python train.py --norm="layernorm" --parallel_block=false --warmup_steps=0 --final_lr_fraction=0.0 --max_seq_len=256
Each number is 500 + 40 x the weight over its row's rms, rounded and kept within 0 to 999. Layers, rows and columns count from 0. Numbers have three digits each. The size before them is the row's rms in percent of the matrix's.

# v: layer 12 attention value, 128x160, rms 0.113, rows 118-127, columns 0-79
# o: layer 12 attention output (transposed), 128x160, rms 0.322, rows 118-127, columns 0-79
# gate: layer 12 MLP gate, 448x160, rms 0.127, rows 0-18, columns 0-79
# up: layer 12 MLP up, 448x160, rms 0.134, rows 0-18, columns 0-79
# down: layer 12 MLP down (transposed), 448x160, rms 0.0763, rows 0-17, columns 0-79
v118 093:530511455460474523428490484534520606530494442482527483562456480449449497540474487534473503570521501481592489530511531444497500523496522540475454538522584495488545446475546543468509434553423479504522493483514464512506545489453394458474519456
o118 098:497480504491538506484552505573540476507538494484510522514420455514537508400491495489491466489471438516481468559471442559490436516497481509509555461450558519420432517561436487437456483521487507492534506523482508534484556510506482495631426484
v119 103:545525496490467474497559501448535520452559434542433500443523471403509512534602504541508417451508574521463529486449461467429469478445507485485513507438534474463453529564526555441471513507513524528510512528526525475510497496466563504498433473
o119 115:644506461487496509436525515451478494468453476478523531429558460575519516513447433446578467470434484447463472498486488424515492532467568506573528453542514561489520475586494543490514501527520533490506483570433462526429465530457470489490529489
v120 098:498541490453503490473567499486604562421443494495462479441579494481514520532515427555481452545476528492483507552566535571498607488464533514531487505539542523539527463447521560462534476499466465455515521524540539477493479524476472432481548465
o120 106:404500522594541503503482604458571450539503521490544496609531476502522455488490467513541490458459480394508530402499538504534453462486547522525534549522502523428549472496503493472466482437495472447504509529454524466438521539477521490533470462
v121 106:540567491449485489490434538509500433559480473520421480422490505498468441534489562486488494478536480479537549501467551563571450527473492524467502470555508507513490419486498527528445499494484504556455476397474512546523509439469514476505453550
o121 113:581463612524485494534451452447498519444458489514456475467469509482470473524529516559407490493481643467451479497462440485500504591467468499536472506552506423487503465553500552470500481489501555552484536475539505505507506516490530498460482465
v122 103:548497412503523488532485533434474471469566526473522498499565495466537546511458488531445501528529516502482415462501537506517476541476494506369512488506479538474526512549495493532466442475493471489489504491539411568456495525460467493512480478
o122 112:496513490516515461520486482536547449466487556528530454584550452465535512520547480477482509501414488466442538517504495510525461476515489473530553470392524463539468497475512526548452474557504549496433529478589457487490504553556496495478475532
v123 106:505478524418440514530468492474476496495555455534507426475521451432493578494467547576553496466496557499488439502487527483587472455476504534437532504565471478471522516505581553484521449563462460505554541548545542483539402501519480531453458523
o123 117:551500531534434506497460553486516440542503501493494505448463458508518523491481636418411528527457470475500525588485504560541519530496538453556638466471562483489493485508495514566539507527487550535483447572516445502532511553441505495568492485
v124 115:505536544528537511573468498471579503467490492527496496471544487488500410457508449530485463573490471469471492507484529545432505583531497594513508454493572501476469510501535519475536497482535485544493455521533371511514535470566560550505525463
o124 117:533574488512514494504526538468524480525417470503533519592503498539546502496508507476441600506512495555448451499496455471538492491446504486495456520487411485505538510440604471372469543485497490516459467581495521499503578450546465485445504465
v125 102:557536473489476510464468457547489512476537464506471437490543477502432460429426543486614554476494459507442475493489551524568494558540488579502505538436508479474536493497504468516533609484496503487459485459476496520472548484531493540498540509
o125 109:515461503448554540545462428499491565553515529471483543471485522457431505485567617504399543473532445503457520584442508543465506516463486504527466508463461532471505517482511455523498461499511480520507428545486488601474503405477470420499514529
v126 101:528533486529483541504465474513442437560540477410417572501513534426531554437486503461522474494488540492593508521511496524468578459560521501437537556410561488576540466557448532566506521452504413425464524546502463537472544523457487437497483529
o126 101:461508515507462483502432383540546487517495513551481466513546495426449519470526458513432468533439464527553515517477526492507454485447490508510538468427523462469520499487492535519546502544531473521453534477482514547415455478548532554471485507
v127 096:463498471589476428530509532501567502436581491520494552551536568550498527526463452505522533597535492480556525465466528529539492517467498510512543484526496541521501455419550515496515507518526537566478570567492437522460550482432452508549505453
o127 101:503492506532476488481545465477465526519594437534501511538496480532519534443441525460599455496486435499529471452467441524525481471501486496461448548437452479468562479469531541436445523500537528494546423456519504487505602567534507471529510553
gate0 101:501531513454487462546551466485470554499487471514488517480452449497459451533543515472463500472523424444562540479470545543493543530467514435494479446430518493585475470486515450507516550455515546551513519550498489458514528483550486517518519541
up0 098:507587500513457458471528505508467536546532555546590506527456564536454508496559478541530491486551480438537442459470454542529504476527533509467456472560545491483454448473481522538503518573488525499551475495506490555408476469513461460508503530
down0 101:545482420481561470492555482516457432496579449474408539537481473515499524461536548452489491510532527483484498542494531505508474475519517513570487443512528478474592463412489570522508514518542503447526495559527496488515502534512468427497483454
gate1 095:576472499541492429498616599489551473483501452537445435532468505544476447478494448562512448493521532542450562454524530521499537495519587429533438391529480430502532461473485465503503464456464569512484514498541466533547550535491527541542444509
up1 091:461476556409568531464526440460458501485541531476572621454435496426502460491558582453457535494536461460494491545519508510413515467515502470540525477467552560484501453529497510470486588511462475515544502491455531488437536482517533502482514526
down1 094:500479377463444503467454532492481473512470504555486569471430493575510523475485457502453480564538499520550568458539495488596503544454447429569550465516546457529440506461505458494502461431422494481510487504525491567495465447505528453509535553
gate2 100:498463496503512538469524522404487480454559454488519469461471452497522525417534482530508512545478523494468515480485483487516460507471471449515486550532507512486508492525480477464548443554451467538462526564465519504563482496540444525440405524
up2 100:530504519506504590424488517567481488385509469516498492543507476516531522495477465529400440442563571482522523485583511428514558522464521496480519493427468525484498484539472547464564477474495565590537555427485482499547473474511518492560495455
down2 100:444556482504479501590582495482477443481512535523530535504558459533551469559498465410542553471469483488504444520413498485545503441521458455512495522523519483577502580493494537535467492507480540564477485549452506471498543553493542478478489487
gate3 098:428517493435497502510464510501453497477560547474547490511476450472520522524496526504424511515523523499482424484499453497495447512522523488486516535502457446463504546487529499475528578445502410482419527474468478485550509549592496514510511481
up3 100:473475516501581482498493553504448560480561470453402511493465571474478519508474574422511489586530519524517551451486463415492487462447501548515515573491549490437516556573444473466480525506576475467524474563492475498461459574509467538482482521
down3 102:476513456528529427551526492498423434453523478426531471501544444490515503512528570489495493598508531564452527537499484509485386575472537540532518606473436539470491495528413473497550585501515464460502519566525512480468467526498471513469439491
gate4 099:535465516424425525574480523437452515510484543472561528477492503466540505429475521449544515595450525543493452431537494569576415489469513490471517492474537458533551537470469463481570543522391549504472387541445519546577545542517488490497438501
up4 093:484470392521553537543554560497418519457496510508429491487514519504546512457481420521472476515567466469453491530447497584455465513561511482438421537517487458470434533465586502436451453504460532529530463514448566495456491534495501483516529528
down4 092:489473500466522509498486489509461498414600441558473530515524541526420537494530495576494531499564544513470460477497530501553499447442420513497509476581532516547476525508475457506475492442487529473470499506538490523518478481493521484471523559
gate5 105:535434514482487488481548496496508520449572476516496518512435512480498530521512555437525516456463504460478494514477501463537499502545532498484433508574494521478512537435494482520493521556450557506555497494512497522517528508522578523406550529
up5 116:444416486546580575518483553537525469432512521498484495492467492427419584532472481476510457492495499484547511488450570429479498440532529465480571504530485525543486501501480442466494540553478553519487508500545498491544549562498457543432504487
down5 112:398486465553573467559515484521471470519503432488589505538450423465436511517474508463538498576465478578496506530516440502566484507505484503500496504506503444469536481486468501565504477460526462463448538524520528472477495461524461523566476488
gate6 094:517532510447493483476494521484445530491453534562488518550446538490553516482513495441508459510517519454491537468491442548531506512488531517497532545457529519479543551529496500636430463496501553475522542512468497512566446513474482490527485531
up6 093:524572540615471395517458493576501513486526430470493536502502525454487517513449525450504554524485537526556542508566501433427528459511525438417521447534477533500464487506468515414527424464443490581525499525465488481496478486553510445478507462
down6 099:397487493500530533620529526493451493456468535498506464530522484358511534464524492480538453436454530490524500506532530479495544515467579494512471531462567448583501504508530475504491440477509526491502424487505473526523524535514502464460474491
gate7 094:521449514490499513448485454538485557473491597512528502475492543490473432473470452488576528503485455532449515495479474463492442583493555525477561459554550560531480539516484493484563516418466503443529469510483560483447484523472451538499485577
up7 100:488517548513561492484439499429515499545499420491461456456480534545524520440438543470578447519468435484459482505473550448559560511427585568506489514476545463552505492524479441510454517530502448519486513470484482547434448444494512495544486450
down7 099:486529503493406488573498448499478521567477409481511538539484532513503481563452449502443543517495525492574549541506515568540457466482480559454510482499574443433528482521506562548458548472477461520546432492496419507453523505517564454470592534
gate8 094:498513573453528485491536502525461502448577538461531543546476529487462521444488496522501542461521541512568553458572497479544482552524525590511489521477553454446504488488484565508452497552476547450470498463464542533542488511439528440541438453
up8 106:474490471513498547403409518487527469572582458496512510449477503486546489481548468493571495436534516514507537570465548552482461497485451549466450456494416534557511476475499567525503566495456496476497455535501535545497543550482600590512448453
down8 103:481490514467522513543579479523449527569506480532589504466534491568518482511527431518434468491508486516392467526504488480493528469509507473490496524462486516494564475522428502546576454454480387482466457521466525545469544518570474533489511537
gate9 102:497396525402510556529543553537543523440518519485473508523444554439449526512491509501541521475509467492497511552491481432455479521496494496507462462507589505528537508487493458423504576595471491497464455538515522486459470545549410443405481478
up9 099:597508537523492479452534519512528443461564587437497508488456462488477494490464451482500432538518479533478475563539490507569494527538465476531473508482488447486566511498478449451526445448473540433508453463490535516492527546582489529406436481
down9 102:484463466540573489495495565467502586474557509488508511521342537542472544455456458490473460560468537534478475511565512596503510457476499475464508534481516466511561517541472503481514533512456469536499493518495504456540540580488479498451551423
gate10 107:515462522413507524469565532504525541495483500571492455526517538479513501518476551503492461429503551439522450461459542596523446562515505499494420515516516491529492526456559513495466439506447483551479451535543464446531485525577430416532437530
up10 111:532454430460491519420514456522541595475484462527515462455546544477488402517458547522533479467545468488514547555468534588491497524530515494481492545506540503484524612484604495579429465541536452506446488500579513461500509468519497506512524408
down10 108:477536452531522556534511598506461529454512454499537439516502463508471431507461513537506467508526488510465505527536484527506485481456496564523490588485524504544566523538537523447540592411503518501543563466477494414576509503457493486502523482
gate11 100:484481441609432469447561487505460510504491469506497453516520394490478446450486539468510491486563446487537472532529516535519456481537507504502566530415439488527549545540507526498540522512485447482501493577530456518478499522463572545516525492
up11 098:521527548543504471419546473541492549537512558508492503430518546482526475419501560516542478539403495474446469494463543557513475469446447497537540513456587481442472522578487485512459540503533481496508547491437465550447494505461485543506491476
down11 100:435482448499500550556526597517467513539544521441480494545471460505468552483479477527518480483452543522442472457505488464474575541425611501457526537492563552479499508506491534495542490513456571513560496452528432530524494501464483415466512531
gate12 107:516437483462551497477531487526436540516470491600631566489499517544538545492536512456503519552507479456487525448478444470482549474526473499457492503401522448474434580492489471535445533469491579529521491546465510437517530496532560469445499519
up12 101:462506487580450475534493437470525578470458446548519545470516461489432461507463436391532458452594537554528424452505449503485465459561537508512509491479585456494495555552618458441466484527512558488530479456457491545466504500509550519485543451
down12 096:487453559527556564502503525501560465463505511489479532527535535514517499451571541434441519462471522577455463507505487558603542483519444448472494496485473458476525438471435564491454476543505495496447454483561538462472453513449515508548544514
gate13 107:496405513551508542444589476453469449517476478520458503499543509538522553510528443551536425496456474555501502480511456510498540504503468496422473490538518524484485512463496510486428488519494485525470550510539485532493566499602543529542456549
up13 107:521426498485479504495481465513484419418454556514438525555523481449511498407487465540416491486460563490516476514485518534515452522479482481392552507457497556525571470502476520490500494592501463573497548526481470517455468458487394528481526592
down13 105:531597518550543485456487499483572544481474421481510460485546506502591529481489474601522512514519514464500460495526507516526498500486474439579517551403536521436508578461537394558499485546433466480572398555493506484511493464512486525515491508
gate14 103:404454524525572506493544491511443430469529463479479489508475460501478505511475563541510505568502500487450479481499501479506534501495488589500513511489557553557503527506434462538500552442477466499533399454539541551532456453482505504451464476
up14 099:417503546519462517596555445558460422503492502499578474504483473511486490492467512539506450505500478495451567473464488457523588497497476600483510487483536537543523494473456460442479482527361479504469505498495427479487543452524427468559495514
down14 101:590556518511464533509461524509489485563483560541500642496523519514493548493496528542525476539513401503578471541508495524447497525451486558531444530444474501419519523502530442474453481512509525502481499507537458526466503517567522440550437508
gate15 103:509539426510441454464471469525498516459570480437515404589500502455460499557515572487535493500537561477444497484513529515520510493496538449516415507533526514460507546498535502495448512467539535397589496487558445535473474424479531486540463537
up15 100:478479526510508478570520502568522464468483447471456472565449499501527498503449439543516582532521479449389461510385490522519504525516506448501513496435413436534511559565573578547459506455454495494496484475535517536506504472561495450513466490
down15 098:506522509512486508462493478485496609541469489521529561474500476494518522554494437447498521464445456505525505503544481509469424537466538537448526492491530499382508470492546541490521512420526546514495549480422537506548447541463510484515490458
gate16 104:475496523463516506528539494508467545495498513495531497508512503515463545527456494504496409499535566481533482593473523462413508571519506452528520464553515524619516525484537537481494427469506451472549590500529478454505560365485499479479504467
up16 102:509494426526418582473544470497469504488462565559497498508559466536492583486499501452424491542541532522482473510426552493597535529512481457460529529579467526493482454489532491497492482489495500459416535460544476489571548540492472492510459453
down16 102:470455488439501510511481543495441504501493514571446506536550524487505504521514526481511509439572489501555463496512538485481429438500497562488494495450352452499492494508453426492567464486516500523491496478515516480545485588601459516475513458
gate17 112:501462451476489511489497469532555478502523502481501491509460540514434471549556581546502550510493548506491558461511522471488459524506538505488499501502541565486527563477570549448563543526420553478502582496458555553434583506453435491472482491
up17 115:427518472525525555512610505557443536479429452482488481428512408505523505475526482457459559474558488543553478551541479517498524522442466494482479547437587457486466554536491552487555551512467511467482402491464531477479409462585472551447492489
down17 117:572502497500541466455514527490464462469486476500436436424542568549526562493477448474502472509496558537489534454444496521487553511529510499471505515453539476545470465482434452520442423461486502536448476616538480556513413542494565518501539554
gate18 101:527456528417473513536506492506511489500529576559459516570555497486539474487451510504519549465506465510447521441445479477510506479499469546466483522515535616505502532478479520528437557447488474451527487512393431517549496480431509468470481499
up18 095:512567494511460556493514482538497474522549419397489529496495439547455496475517501511541556453531559500495485547537522483543472450539460491507488460471469458503513455508426502439491460487438513503521491600485583544460500492522483543620571516